Weights of a small GPT-style language model, trained from scratch on English Wikipedia.
Size: 13 layers, 12 heads of 64, MLP 3072 squared ReLU, vocabulary 16384.
Each number is 200 + 20 x the weight over its row's rms, rounded and kept within 0 to 999. Layers, rows and columns count from 0. The size before them is the row's rms in percent of the matrix's.

# layer 10 attention query, 768x768, rms 0.0584, rows 147-174, columns 512-639
090,200,189,180,178,208,189,193,159,206,195,209,229,200,206,214,204,209,194,200,201,189,204,224,189,210,182,203,185,176,206,209,199,203,214,189,197,177,201,174,256,187,183,238,182,180,205,223,219,187,221,169,138,209,197,213,192,217,184,203,168,183,188,200,225,220,194,196,238,180,188,203,199,181,199,165,193,192,238,163,203,205,203,177,170,172,174,231,215,219,208,227,200,208,218,219,177,209,199,188,206,207,200,197,188,211,151,161,172,201,200,200,161,236,194,224,191,188,234,192,194,219,236,235,249,202,174,208,201
080,224,208,188,227,229,206,164,182,178,148,197,173,206,193,184,219,181,231,176,188,212,194,227,190,163,167,204,212,163,190,190,191,219,185,188,186,197,195,200,189,213,204,176,170,191,209,200,175,169,190,206,165,181,208,206,205,215,202,207,236,203,184,169,219,225,218,192,220,191,219,197,237,176,172,195,194,192,174,163,213,200,174,177,157,175,215,197,201,178,189,199,208,221,200,196,221,189,205,202,194,221,195,205,179,207,183,198,214,196,213,179,190,213,187,181,215,218,223,172,235,202,199,222,211,177,194,195,226
115,207,209,193,188,191,211,214,142,193,199,204,206,197,232,181,207,228,190,206,212,176,220,191,228,186,197,223,188,241,212,215,179,178,211,184,229,173,197,185,211,183,188,188,217,193,177,219,222,197,219,177,211,210,208,202,177,179,190,180,212,211,176,149,205,195,186,188,218,231,184,201,178,161,193,184,197,225,205,176,198,225,211,198,209,194,181,206,227,242,190,201,157,204,210,249,175,198,180,181,216,214,177,158,188,215,196,150,186,187,221,225,206,183,208,238,198,194,189,203,185,198,204,192,222,214,198,187,220
103,202,218,193,203,201,229,238,175,224,194,228,227,206,182,233,239,168,206,198,216,234,197,200,198,200,202,152,224,189,178,208,174,217,194,208,235,217,235,216,229,232,214,199,169,245,223,230,161,217,201,202,174,198,195,199,213,222,204,211,205,168,201,201,207,187,215,210,162,197,203,195,203,204,230,200,226,228,232,201,205,211,189,236,194,197,215,187,199,191,169,181,233,185,200,174,222,195,195,230,212,210,239,220,203,194,214,219,207,187,203,179,211,202,210,175,190,210,172,231,203,166,209,198,165,186,201,188,170
103,216,219,181,206,213,174,183,196,190,176,216,219,215,227,197,183,176,204,182,200,176,211,221,175,217,199,159,196,165,172,210,207,249,179,169,252,175,206,201,177,230,226,179,165,227,199,223,199,215,219,223,188,163,194,177,199,212,157,195,185,181,200,188,217,209,201,196,185,185,207,207,200,206,211,183,195,185,195,196,191,186,212,196,211,194,228,220,204,230,167,178,213,208,205,190,207,173,179,229,218,217,173,162,188,200,212,204,165,202,214,197,203,228,242,203,191,221,176,209,205,206,199,184,194,174,219,201,202
101,203,215,239,209,224,183,194,181,221,190,182,195,191,185,176,226,229,202,190,235,197,185,239,206,171,211,158,191,234,204,190,195,161,208,194,183,199,206,188,226,191,206,220,174,201,181,179,209,182,183,220,242,211,181,206,194,176,169,184,209,184,193,188,217,176,199,179,237,231,222,176,193,248,189,234,182,207,183,210,180,211,184,204,188,199,189,203,218,193,190,220,207,231,235,174,214,193,184,181,166,171,226,216,204,227,185,174,217,215,226,222,182,189,174,224,197,226,220,198,200,199,146,191,223,188,172,199,232
094,206,225,192,183,184,169,204,240,209,188,228,194,168,207,173,191,236,171,205,205,165,182,195,170,173,200,165,201,216,211,181,188,223,216,171,212,206,203,250,163,207,200,228,187,218,214,168,173,215,187,206,188,193,197,238,218,204,200,229,181,208,201,236,177,180,189,234,214,223,174,235,190,179,183,182,193,173,213,238,238,211,167,148,201,193,188,191,173,218,216,207,234,186,215,194,220,239,201,252,175,220,224,173,221,206,183,162,201,183,172,186,202,205,168,176,226,223,187,226,213,175,185,237,208,221,211,200,199
095,189,192,192,181,170,211,213,198,173,176,177,193,186,206,214,217,197,232,214,189,202,170,203,204,202,200,181,181,180,184,217,214,210,180,222,177,213,187,178,223,203,202,206,193,213,238,169,172,173,201,205,208,195,218,197,162,213,144,204,194,205,210,207,214,226,189,175,216,182,211,182,221,205,221,202,212,200,227,222,181,223,215,207,218,199,194,217,200,186,194,191,248,189,174,183,171,199,190,173,237,206,201,210,210,194,197,218,235,203,223,153,203,220,251,214,193,186,222,178,212,216,197,182,209,208,213,193,178
095,210,208,213,219,237,193,168,172,206,218,189,195,192,214,171,174,177,202,216,170,209,216,167,218,210,209,215,196,200,182,175,213,176,228,192,190,200,220,174,213,187,184,197,187,198,201,196,215,195,227,177,241,222,229,231,227,234,161,205,210,209,168,185,190,237,195,238,209,199,215,211,214,197,182,227,231,184,211,214,215,165,217,199,244,178,201,218,191,180,207,190,225,205,193,206,178,195,273,205,188,175,174,192,187,232,183,208,207,222,171,204,196,208,160,220,193,226,186,224,133,198,188,200,221,197,210,187,186
083,231,194,201,192,203,186,198,202,215,207,185,167,190,216,210,182,229,190,173,192,197,215,177,184,199,202,215,178,196,223,183,207,192,207,217,225,207,186,208,173,201,220,211,197,205,201,200,192,178,181,215,150,182,185,206,212,198,247,198,183,200,220,180,227,189,227,205,168,224,164,176,181,218,190,204,182,205,192,177,223,201,194,207,207,242,233,186,190,211,232,198,187,177,188,179,233,209,197,246,160,230,190,193,216,151,178,212,199,203,210,209,192,176,213,198,255,220,186,159,210,212,191,210,218,196,208,195,228
109,212,197,228,196,186,252,228,191,185,194,206,220,201,221,193,164,191,208,210,194,234,197,212,223,198,206,241,183,189,210,216,160,234,213,212,203,170,180,148,182,188,188,182,204,170,203,200,155,189,187,191,213,189,217,192,188,208,198,187,209,209,180,193,232,251,205,173,153,198,175,180,222,189,157,184,221,200,156,163,213,170,209,186,196,204,189,158,185,230,182,170,218,206,205,218,187,204,203,216,238,203,202,208,192,179,243,218,224,209,210,190,149,212,212,173,167,177,236,206,254,184,235,203,204,191,212,180,192
094,192,246,193,186,161,168,182,187,196,219,214,153,197,210,190,230,201,230,216,213,195,212,201,238,187,191,208,212,213,194,218,205,206,235,175,192,162,210,209,159,195,197,193,206,201,194,218,191,197,163,220,199,215,220,176,184,175,217,195,189,189,221,204,214,214,193,180,206,213,182,176,199,159,219,185,231,202,178,195,215,196,193,189,234,193,188,200,204,224,204,184,173,230,193,177,195,184,209,199,228,210,192,189,190,226,216,187,180,183,202,182,199,216,185,191,188,189,243,188,213,218,197,196,228,215,167,181,193
097,213,197,175,208,192,173,153,198,205,168,204,205,179,136,191,220,216,186,191,221,196,192,220,184,235,194,219,205,182,182,193,194,203,199,194,223,243,204,222,189,191,204,170,193,230,172,191,237,190,207,198,257,181,188,203,195,181,180,221,202,182,178,198,251,165,133,216,194,192,177,150,194,238,202,205,210,208,215,204,164,220,217,195,171,197,186,240,197,213,194,197,230,216,210,215,221,190,202,154,192,162,206,209,205,222,220,179,196,195,219,223,189,188,165,216,164,173,174,167,191,196,190,211,200,209,194,206,197
094,192,197,231,168,204,190,185,227,190,183,220,189,209,222,196,229,217,211,203,207,171,209,198,174,233,186,173,208,179,169,212,212,223,224,211,201,199,196,182,191,214,198,193,231,200,221,227,204,182,176,202,203,178,212,202,240,194,224,180,179,194,202,228,215,208,157,181,145,194,204,232,211,178,174,166,199,173,175,170,176,197,201,225,222,201,168,173,180,211,192,172,197,193,177,177,200,198,210,201,210,195,193,188,205,200,197,215,213,228,223,196,224,206,214,207,221,208,159,199,216,200,207,211,219,200,257,219,231
093,219,205,231,213,201,192,193,199,205,202,201,187,200,166,201,196,222,177,197,184,196,208,204,213,192,244,205,195,179,187,204,225,205,197,203,196,163,192,182,198,197,203,205,192,212,201,206,221,214,204,220,191,176,204,185,185,194,221,224,197,203,193,190,204,191,184,177,216,205,201,195,220,163,193,228,196,194,216,177,183,200,180,172,220,247,232,218,220,232,191,239,195,215,214,180,181,215,203,192,207,212,188,197,164,184,182,182,201,175,184,221,190,219,194,221,205,198,206,189,174,208,198,200,189,171,204,200,239
095,222,184,197,220,209,234,192,208,186,209,180,187,213,191,197,189,184,207,209,196,186,194,205,217,235,216,203,192,198,162,217,207,218,201,226,195,167,194,208,151,193,218,193,235,173,213,205,173,262,224,180,180,200,203,193,203,194,191,221,160,202,216,165,210,229,209,214,181,203,215,225,181,185,143,165,194,229,207,165,169,219,208,213,233,213,197,180,206,249,186,167,230,169,193,229,206,217,202,222,209,240,184,199,194,226,202,187,223,191,198,209,217,217,177,202,190,167,190,210,190,197,210,207,184,207,226,202,218
095,190,188,203,238,188,220,252,188,239,161,157,231,191,206,187,194,173,204,183,158,206,190,204,200,225,211,191,202,187,206,201,197,216,214,169,198,198,186,184,173,189,185,207,200,185,195,221,211,194,196,194,217,176,197,189,235,180,208,167,196,235,184,199,212,191,220,191,218,209,173,185,219,218,189,182,177,194,152,174,183,191,218,194,197,201,206,193,176,229,203,203,209,198,208,180,231,205,175,169,183,176,203,219,216,188,224,184,230,190,191,239,196,217,216,199,234,192,230,199,222,182,173,206,188,222,248,208,232
095,197,191,225,221,256,213,210,173,179,195,187,247,207,216,192,220,192,213,184,219,201,193,188,224,176,197,161,200,184,183,203,213,222,210,221,196,206,198,171,202,187,184,217,228,216,187,245,216,204,206,194,210,215,207,201,221,202,199,203,214,166,207,201,210,221,210,221,187,225,172,187,215,182,195,238,213,209,190,215,187,199,196,220,217,213,216,164,215,240,199,214,202,193,207,208,197,180,221,201,206,212,241,181,199,184,237,206,189,221,214,209,208,210,209,166,182,180,200,208,227,181,180,232,190,178,215,228,202
094,204,185,179,185,200,223,223,236,210,201,165,183,209,223,204,194,174,197,205,195,225,176,204,207,203,224,172,224,214,243,216,186,175,194,181,212,196,216,242,211,190,208,204,201,234,186,160,197,229,177,218,190,218,195,240,194,163,172,200,223,191,205,208,171,188,196,236,177,192,164,183,152,190,155,223,199,178,183,155,209,200,193,201,194,193,234,175,205,195,210,226,237,194,189,218,197,210,219,172,205,176,226,205,173,183,173,224,209,221,180,213,191,170,230,175,198,219,214,198,242,183,210,200,207,231,224,202,219
096,199,185,181,190,212,230,238,208,208,213,187,197,214,228,212,171,192,195,227,223,216,208,183,220,213,189,210,175,195,183,199,192,181,187,179,191,217,183,206,193,195,187,238,198,207,177,230,195,230,197,192,162,232,229,185,186,219,190,202,241,188,192,186,224,178,191,177,176,191,199,165,214,213,221,207,216,184,176,215,186,209,190,201,175,206,195,185,218,171,210,235,197,212,198,182,237,196,183,241,179,178,193,224,230,172,175,200,198,194,209,188,189,170,205,181,194,197,226,224,186,214,176,200,179,223,218,207,195
102,227,198,151,205,225,197,184,222,209,215,209,184,206,212,214,201,210,197,203,194,148,198,149,211,172,183,196,182,193,246,207,197,210,195,194,199,236,192,207,169,193,211,181,205,198,197,202,183,220,189,187,243,217,213,150,197,197,198,185,261,184,212,199,174,189,222,225,160,200,210,217,236,172,188,217,234,207,186,190,185,169,207,194,214,160,207,152,215,170,202,190,206,199,200,218,210,192,230,176,211,182,197,197,179,217,224,213,198,202,199,186,190,208,213,183,210,192,189,228,195,206,199,185,193,157,193,205,228
097,195,216,186,211,154,223,189,221,217,171,200,190,202,174,213,199,226,185,156,195,130,181,222,205,177,204,183,213,196,184,179,194,173,200,195,170,181,235,222,196,208,200,224,148,214,169,239,176,198,181,233,201,231,228,191,172,232,166,207,163,236,179,194,230,234,215,188,168,214,204,188,162,186,162,214,175,189,187,242,180,244,222,183,227,211,214,167,172,212,217,232,221,209,189,203,241,206,220,210,194,219,202,195,182,225,206,212,204,200,206,168,206,222,205,212,221,184,186,192,225,213,191,161,170,231,216,184,229
096,183,193,193,208,210,212,158,189,202,182,221,204,201,171,216,191,210,202,201,195,219,233,223,223,215,231,211,186,220,176,182,202,223,203,195,184,174,191,202,204,207,178,198,209,219,184,186,181,204,219,208,154,232,185,155,150,204,231,203,237,204,248,185,197,249,218,162,215,209,187,233,186,219,195,193,178,215,202,212,251,161,181,220,164,209,180,205,181,188,207,216,215,212,190,198,186,204,171,162,226,188,190,225,202,206,217,198,190,197,174,172,176,208,191,211,160,204,208,198,209,202,192,191,204,209,190,200,206
095,235,216,177,194,166,184,211,187,196,204,183,199,176,156,196,156,185,221,168,224,187,231,162,214,176,194,213,223,199,222,180,197,196,166,180,218,175,179,204,184,214,218,203,195,199,195,198,221,218,194,153,207,198,219,197,242,199,219,182,187,183,188,241,213,158,211,165,199,192,166,200,228,190,208,192,239,164,207,257,222,197,184,195,222,194,192,183,175,197,189,196,182,210,214,209,212,197,232,196,192,215,213,224,203,224,213,234,207,161,189,203,214,227,209,232,184,204,194,216,235,185,182,203,198,219,203,192,198
102,194,187,198,209,203,185,230,185,189,203,149,220,219,208,238,208,181,206,216,188,192,197,205,187,198,227,176,240,181,207,222,204,187,206,237,171,216,196,196,192,184,198,217,201,153,219,225,202,215,211,209,184,152,183,190,207,192,215,186,209,192,207,135,209,231,211,172,199,201,201,195,230,212,157,222,183,194,189,174,197,252,214,193,224,174,198,216,200,201,204,202,213,194,186,197,204,214,168,177,235,255,206,209,208,161,188,214,237,203,189,218,151,205,206,218,227,216,172,176,182,210,204,195,230,184,180,193,223
097,186,213,191,172,186,147,183,177,217,193,184,174,180,202,188,216,199,172,209,227,180,235,211,185,205,191,164,186,243,213,199,236,200,164,189,224,188,193,220,209,164,203,207,185,201,227,195,211,199,189,176,209,180,192,213,214,203,180,201,184,171,193,168,240,222,211,197,198,212,212,179,162,220,190,196,184,189,226,183,200,207,189,167,214,207,198,196,207,192,224,224,194,197,200,188,166,213,216,198,189,197,234,185,229,227,158,170,212,194,195,162,209,223,208,204,215,206,200,203,186,185,176,191,195,219,227,163,196
099,247,223,205,211,205,170,194,212,184,206,219,191,201,172,206,190,246,215,219,160,179,218,217,228,180,183,192,164,236,165,191,194,194,182,181,197,184,196,233,167,188,229,190,237,238,205,194,211,211,168,187,194,214,231,200,214,199,227,203,212,214,223,210,191,206,227,179,191,197,216,213,192,185,177,168,224,219,201,188,213,210,225,205,185,188,191,218,183,214,198,182,176,209,189,213,181,220,220,223,211,197,169,173,190,212,193,182,222,177,171,181,189,197,190,197,212,240,167,189,168,176,175,202,213,218,224,198,206
102,197,201,185,217,176,210,186,186,173,181,223,176,201,170,177,178,212,216,212,175,245,224,196,231,207,211,230,190,213,198,220,187,195,173,238,191,194,177,193,215,162,244,203,202,201,205,201,228,170,200,194,197,212,204,205,172,172,229,182,200,211,194,234,210,186,196,208,210,213,231,238,223,189,161,194,206,210,215,188,177,231,183,203,208,220,150,230,197,212,201,171,187,194,180,228,207,194,197,176,209,184,196,174,225,232,185,164,225,153,215,181,196,161,197,244,198,212,175,191,238,226,214,194,205,240,216,204,230
# layer 10 attention key, 768x768, rms 0.0581, rows 147-173, columns 512-639
088,213,188,184,176,208,227,201,190,197,227,192,215,193,189,225,197,220,174,190,196,209,208,218,203,181,238,194,188,178,176,208,179,212,214,176,222,209,206,219,238,203,215,216,209,221,167,209,188,211,184,190,155,188,171,236,242,201,188,212,185,213,192,201,199,178,179,199,190,222,171,232,188,208,256,195,202,223,226,190,197,217,228,231,159,183,191,220,212,225,212,182,205,189,230,168,199,225,203,184,181,209,192,199,195,173,199,193,177,190,190,206,168,179,190,184,171,211,196,170,173,239,177,208,193,193,238,220,198
078,208,207,198,200,164,213,205,217,224,208,197,230,187,182,222,205,189,218,222,252,201,193,228,162,226,207,185,229,163,220,223,189,179,196,202,187,173,184,208,235,211,238,227,172,207,182,206,189,188,216,209,194,195,160,203,219,184,194,221,223,214,226,203,198,228,204,180,187,171,181,179,228,222,166,196,229,231,209,208,231,226,169,195,181,205,235,210,172,210,200,189,177,218,218,169,190,182,198,209,195,193,224,222,212,170,214,178,225,172,212,175,195,225,198,185,190,170,221,170,207,207,176,209,194,209,150,213,213
101,236,174,214,215,229,216,212,202,184,198,216,211,179,203,192,198,215,189,217,238,213,222,212,211,194,229,226,205,163,198,222,194,216,212,208,216,189,234,201,176,194,224,224,202,185,149,178,219,186,205,210,174,185,179,204,196,199,196,211,220,193,193,206,200,174,179,204,185,201,178,200,184,227,211,182,199,214,211,188,190,225,215,220,194,197,206,163,211,208,193,158,207,181,198,217,179,222,212,212,199,229,173,219,175,187,195,212,209,201,170,181,228,169,204,190,177,200,181,189,195,196,208,215,223,207,213,218,204
085,200,195,155,238,203,200,188,212,196,203,177,192,198,194,193,204,210,203,189,165,166,202,196,185,188,179,162,244,203,217,206,202,180,210,196,160,226,202,184,213,200,212,194,175,210,215,206,172,171,176,192,200,168,209,218,203,209,209,242,221,227,193,216,212,205,191,200,176,181,206,198,189,159,200,194,231,187,202,178,210,220,207,176,174,200,176,188,185,203,183,200,228,205,203,205,210,208,213,218,188,196,230,185,203,204,220,181,171,194,245,235,189,185,219,193,214,214,220,175,239,225,199,239,224,176,166,207,191
095,175,205,229,188,192,160,215,194,205,209,204,198,202,161,195,209,182,179,203,197,176,185,235,180,221,201,195,195,192,189,224,210,192,177,198,244,202,166,199,220,222,221,214,177,206,177,185,217,208,198,212,233,193,188,193,217,180,210,240,205,161,209,197,183,190,193,204,214,202,195,221,224,248,218,204,178,224,208,216,194,180,222,200,239,177,211,193,197,212,198,162,197,211,200,208,190,190,197,191,200,201,218,192,215,188,182,125,201,201,183,191,222,231,206,218,211,210,187,192,189,224,152,186,213,190,186,214,168
096,189,219,198,191,194,212,218,220,207,203,193,198,261,187,150,221,182,196,195,216,193,195,220,220,191,191,190,186,201,198,186,190,227,194,251,196,167,221,202,198,195,227,210,204,182,194,169,178,194,191,199,214,189,204,172,176,187,181,212,181,200,192,181,200,199,189,201,213,210,200,204,199,188,201,209,213,155,193,225,186,237,186,223,208,175,219,227,219,196,203,210,212,164,172,183,200,200,206,198,186,244,227,211,214,239,218,208,215,210,192,187,207,226,210,191,179,239,206,235,187,226,176,155,207,215,211,203,224
096,219,200,166,200,214,201,185,219,181,216,200,198,174,207,230,223,177,196,208,187,189,182,191,176,191,181,173,203,192,210,199,144,207,203,188,225,233,243,239,218,222,174,183,201,219,190,193,138,219,204,207,190,214,219,218,204,197,217,196,212,207,243,226,195,188,227,188,208,231,214,188,194,168,188,221,235,207,183,176,172,196,171,203,159,186,184,182,189,192,211,199,199,192,169,221,217,227,237,220,196,203,217,223,151,208,215,190,183,207,208,210,177,247,190,190,206,191,222,229,237,171,196,215,202,183,168,232,159
110,209,216,195,212,192,180,193,194,194,195,181,185,219,178,175,202,197,222,224,209,195,204,204,229,158,196,232,190,212,181,189,194,203,203,261,173,201,217,191,220,200,228,198,192,185,204,172,197,195,231,200,184,166,221,162,181,208,189,186,199,185,192,214,219,207,180,211,196,209,190,196,226,215,214,199,194,200,212,190,185,179,185,204,226,199,221,215,208,188,164,185,191,213,205,188,207,189,207,162,235,174,184,233,187,197,192,240,228,191,156,186,211,191,235,205,141,234,187,195,156,215,188,180,193,210,199,179,199
093,192,184,197,204,198,181,200,204,185,185,199,202,242,182,171,173,172,196,198,186,224,196,214,206,201,209,185,198,200,199,192,179,192,202,188,152,213,175,166,217,187,211,217,192,237,207,223,205,172,175,191,211,207,226,183,211,180,204,204,162,214,184,187,221,235,163,210,228,180,183,200,196,175,218,208,191,201,237,227,216,178,208,194,201,214,208,211,172,196,231,170,243,199,221,147,198,184,224,197,187,182,207,211,217,209,163,178,162,196,202,189,157,214,167,228,182,189,196,185,198,211,183,191,192,204,219,206,155
090,223,211,176,211,218,265,172,200,268,200,156,182,189,205,213,174,211,204,202,175,166,204,197,217,195,202,213,196,183,196,223,174,216,212,181,210,191,154,213,209,173,197,214,191,181,193,195,216,193,188,199,218,190,208,174,225,197,216,242,171,198,222,157,200,187,213,244,166,214,184,181,213,198,149,201,226,204,207,192,178,196,202,217,171,181,183,215,167,216,210,172,206,224,206,183,202,190,206,207,180,196,161,207,207,206,234,208,181,164,225,167,148,174,244,179,240,163,215,216,233,197,202,237,204,180,199,193,221
097,215,196,205,220,215,175,179,177,192,204,188,179,171,226,172,174,185,230,199,194,184,191,208,209,179,217,230,186,161,226,225,212,217,239,206,193,201,197,253,187,210,217,166,213,222,156,219,197,207,188,171,205,159,208,214,189,199,216,162,205,197,191,194,190,190,188,176,230,199,191,220,184,188,169,234,219,209,191,153,223,201,214,187,224,204,209,183,182,216,235,204,240,190,203,192,188,193,187,229,203,199,197,195,217,207,191,230,229,223,172,159,190,176,206,201,220,214,205,200,209,222,206,215,202,250,216,187,248
093,196,221,183,163,202,204,217,199,180,214,207,191,199,195,187,227,192,218,195,189,183,225,187,196,202,147,189,204,246,213,215,200,185,232,219,202,201,145,236,199,160,205,196,227,224,187,219,196,200,143,213,207,221,224,199,208,196,212,169,177,198,188,184,203,200,207,168,190,231,203,188,196,204,265,196,219,181,186,183,202,188,197,172,254,212,191,237,192,179,210,204,211,173,215,208,201,191,223,176,189,214,179,188,183,213,207,203,205,201,231,215,210,204,206,184,203,206,209,196,196,216,249,212,173,231,205,183,184
101,220,197,207,204,176,179,186,193,194,195,202,187,195,155,202,224,167,181,200,207,206,172,215,196,210,214,230,183,187,169,249,173,189,202,214,199,244,201,191,175,198,221,196,175,208,214,195,187,167,222,158,205,202,191,182,203,192,207,202,219,184,229,195,184,206,189,189,189,167,205,196,194,219,194,181,248,184,208,206,218,206,200,199,186,225,225,236,182,211,179,200,197,229,213,190,261,180,209,190,227,196,197,184,207,185,216,201,183,199,242,188,214,205,213,219,216,175,208,170,200,231,174,237,193,215,199,208,177
101,184,194,241,225,240,185,193,175,214,192,244,206,183,203,199,204,235,175,186,199,195,258,219,185,229,178,210,197,207,167,226,209,193,195,200,242,184,217,204,187,196,225,197,193,192,155,198,207,193,194,222,189,198,188,235,223,158,212,214,187,218,200,172,191,200,190,203,207,185,184,215,193,189,178,239,195,205,187,154,194,208,220,207,234,210,177,233,193,189,179,198,221,213,213,214,207,200,190,220,195,216,180,209,211,194,184,178,211,194,195,235,200,180,204,169,199,236,195,240,174,191,217,237,232,223,261,197,215
095,184,213,208,204,212,163,161,201,225,199,179,231,193,137,210,205,172,191,178,225,203,165,222,176,204,211,240,184,192,166,205,209,211,201,246,187,187,236,216,198,203,206,184,217,189,177,213,214,199,207,203,171,200,176,190,215,180,231,212,215,179,195,209,211,227,199,241,196,249,211,190,201,218,228,216,177,182,218,155,191,186,197,213,227,204,210,242,167,239,219,227,185,215,203,178,208,206,215,202,214,158,215,207,176,201,188,185,215,189,208,208,194,204,170,204,182,194,187,204,162,163,212,215,188,191,178,221,181
095,219,199,210,202,218,204,215,224,200,217,204,205,186,186,177,192,234,204,202,212,233,189,185,198,198,207,221,194,185,188,218,156,220,205,190,230,181,211,189,196,183,174,191,248,178,156,168,208,258,225,184,224,205,194,221,219,185,184,186,208,237,188,230,193,135,200,179,223,218,211,217,195,217,163,176,202,200,167,168,184,201,173,165,218,159,201,204,229,258,199,202,179,198,186,231,209,229,198,220,218,198,176,198,197,209,161,207,195,173,183,228,213,190,199,187,201,187,189,182,174,182,187,205,214,199,192,202,238
096,150,200,227,251,228,213,200,197,181,218,174,199,194,208,213,207,195,244,234,169,200,204,214,162,223,205,183,205,214,180,187,181,199,227,222,210,167,201,181,189,203,202,198,201,193,227,191,179,181,223,197,189,196,201,227,173,185,228,211,177,251,192,201,184,222,207,215,215,230,202,179,212,194,197,204,168,184,177,157,172,166,192,172,188,203,179,201,193,232,203,183,199,202,185,193,217,187,177,151,208,187,215,237,205,169,195,185,229,183,203,197,184,188,227,203,223,193,195,198,205,179,203,194,177,182,239,205,163
092,185,192,218,173,231,186,200,172,201,173,194,202,153,206,181,221,204,178,221,170,198,226,186,191,186,196,241,174,208,189,174,232,208,181,224,196,170,190,195,192,187,227,223,193,203,216,220,209,174,220,195,180,159,238,186,207,196,200,220,201,184,211,187,169,208,233,208,204,212,211,211,182,220,187,213,182,176,211,206,169,212,189,198,223,206,204,209,199,207,233,185,179,223,227,184,221,168,203,207,212,212,239,221,199,164,219,192,176,200,192,207,211,223,203,185,215,215,217,186,229,174,183,215,171,217,205,182,216
090,228,177,196,204,184,212,236,225,221,205,213,183,220,235,203,189,201,183,254,223,182,203,201,214,190,207,236,216,165,213,160,166,195,189,211,205,209,232,205,201,194,184,191,163,201,176,192,192,185,211,188,188,212,198,211,139,217,179,190,231,224,186,194,173,197,195,212,222,191,188,167,168,166,205,189,197,204,210,184,206,199,174,204,188,214,234,161,203,162,179,217,192,231,177,205,225,211,220,211,172,217,198,244,201,168,192,224,162,230,164,217,203,224,182,182,201,192,229,212,196,223,203,168,172,171,174,215,189
091,175,232,145,191,156,218,202,208,214,219,208,190,212,208,201,182,200,190,182,181,219,204,198,217,198,209,179,178,191,197,179,192,233,207,189,205,221,215,193,184,222,190,234,219,224,219,236,194,219,198,187,188,241,206,210,160,220,223,202,209,189,182,193,212,191,213,223,158,170,194,202,203,187,198,180,199,169,192,216,221,201,232,195,200,180,210,193,168,229,201,192,202,217,214,170,213,197,212,193,184,221,218,194,174,181,201,198,213,176,233,174,200,191,210,212,196,194,220,227,230,193,233,216,203,217,198,192,196
097,166,179,194,192,172,225,219,212,176,220,221,195,225,234,233,196,203,186,204,226,162,194,183,224,202,165,182,198,209,215,215,202,210,188,182,217,189,168,184,191,186,226,196,210,183,182,170,202,218,207,187,230,202,223,215,210,216,192,190,273,203,208,216,198,188,194,199,195,173,180,228,222,182,169,178,171,177,186,225,200,178,187,198,182,192,204,177,215,172,185,202,198,204,192,220,184,207,233,214,185,228,178,213,232,205,203,188,230,187,183,208,223,187,223,203,235,189,207,233,162,210,216,172,180,212,204,179,198
098,151,187,206,241,194,176,203,202,204,202,196,201,215,188,227,197,210,213,197,173,243,214,168,218,219,215,179,254,171,208,212,240,194,195,214,198,185,195,193,186,180,159,186,191,205,186,186,196,212,225,237,213,193,176,200,203,178,242,208,199,203,209,202,224,216,234,216,222,215,222,177,182,200,194,212,194,208,196,228,166,201,211,188,178,212,224,206,199,190,222,227,217,205,214,216,217,148,200,205,235,224,198,179,182,217,173,165,222,177,212,180,213,202,219,193,223,212,160,202,229,180,170,155,196,221,184,190,197
093,206,183,181,203,224,200,155,212,213,201,209,178,223,194,195,191,193,188,204,201,179,216,248,201,195,240,230,193,193,163,205,197,214,212,214,193,224,206,170,184,193,188,211,209,197,193,218,223,196,187,202,163,190,206,172,165,220,221,165,224,189,201,162,199,241,221,198,212,211,206,184,198,215,203,214,172,183,193,192,185,204,208,230,164,190,215,230,193,159,156,188,195,219,192,219,192,205,175,181,230,195,206,213,212,201,177,221,193,191,185,166,214,174,236,214,175,197,187,197,212,246,209,191,201,181,252,198,229
096,223,195,235,185,199,233,199,184,191,211,178,172,209,194,210,207,182,214,192,213,191,212,210,200,181,218,220,220,176,187,227,176,198,234,166,209,192,193,210,173,232,171,161,223,196,216,179,173,234,197,195,196,161,218,209,218,203,197,202,199,193,213,222,181,183,209,180,196,192,166,194,208,194,180,172,237,210,171,188,207,232,172,234,182,182,215,167,193,178,175,203,211,201,222,200,216,179,209,224,243,187,232,216,176,163,244,203,214,238,174,238,202,210,206,176,207,182,228,179,216,172,218,215,199,224,208,161,253
103,197,202,226,186,198,206,206,219,217,193,195,194,228,166,196,194,187,219,206,210,214,213,183,233,205,209,195,198,205,211,211,232,179,168,256,190,198,213,188,224,174,206,230,198,183,195,201,197,181,200,223,189,176,230,167,163,192,217,206,196,203,206,173,146,194,201,170,178,203,199,190,239,230,208,194,167,199,230,224,192,203,186,238,218,210,230,222,190,199,199,204,142,210,213,194,199,202,174,178,205,252,212,197,225,208,185,207,187,179,158,189,191,162,173,239,187,233,183,192,182,215,176,180,213,195,211,198,207
094,171,198,177,229,204,194,193,239,211,228,199,220,270,184,181,177,208,181,177,206,156,213,220,201,199,197,184,204,213,181,204,221,183,164,220,222,191,192,217,219,202,181,190,212,251,228,193,184,171,157,168,214,211,187,196,212,209,189,185,187,214,225,191,193,187,207,179,198,182,183,213,203,212,232,201,179,187,227,193,210,227,230,168,212,184,217,211,211,201,218,228,203,203,228,197,236,194,212,224,214,200,204,195,215,197,194,170,193,228,220,189,228,228,213,198,192,199,200,196,232,199,204,201,213,173,217,207,192
098,211,201,191,259,192,196,226,225,220,220,196,221,219,209,201,201,235,205,201,205,184,197,206,187,203,207,230,212,213,197,151,166,210,185,169,185,211,191,190,178,197,200,170,235,225,224,212,178,210,208,175,196,232,184,219,206,206,201,201,197,198,178,224,175,229,189,177,194,185,187,193,215,207,157,172,213,248,197,162,182,209,197,199,163,212,174,206,175,158,199,190,213,173,211,193,187,206,186,208,204,187,174,184,212,187,205,190,174,222,207,227,183,214,197,188,168,186,190,202,237,164,209,226,203,218,220,180,209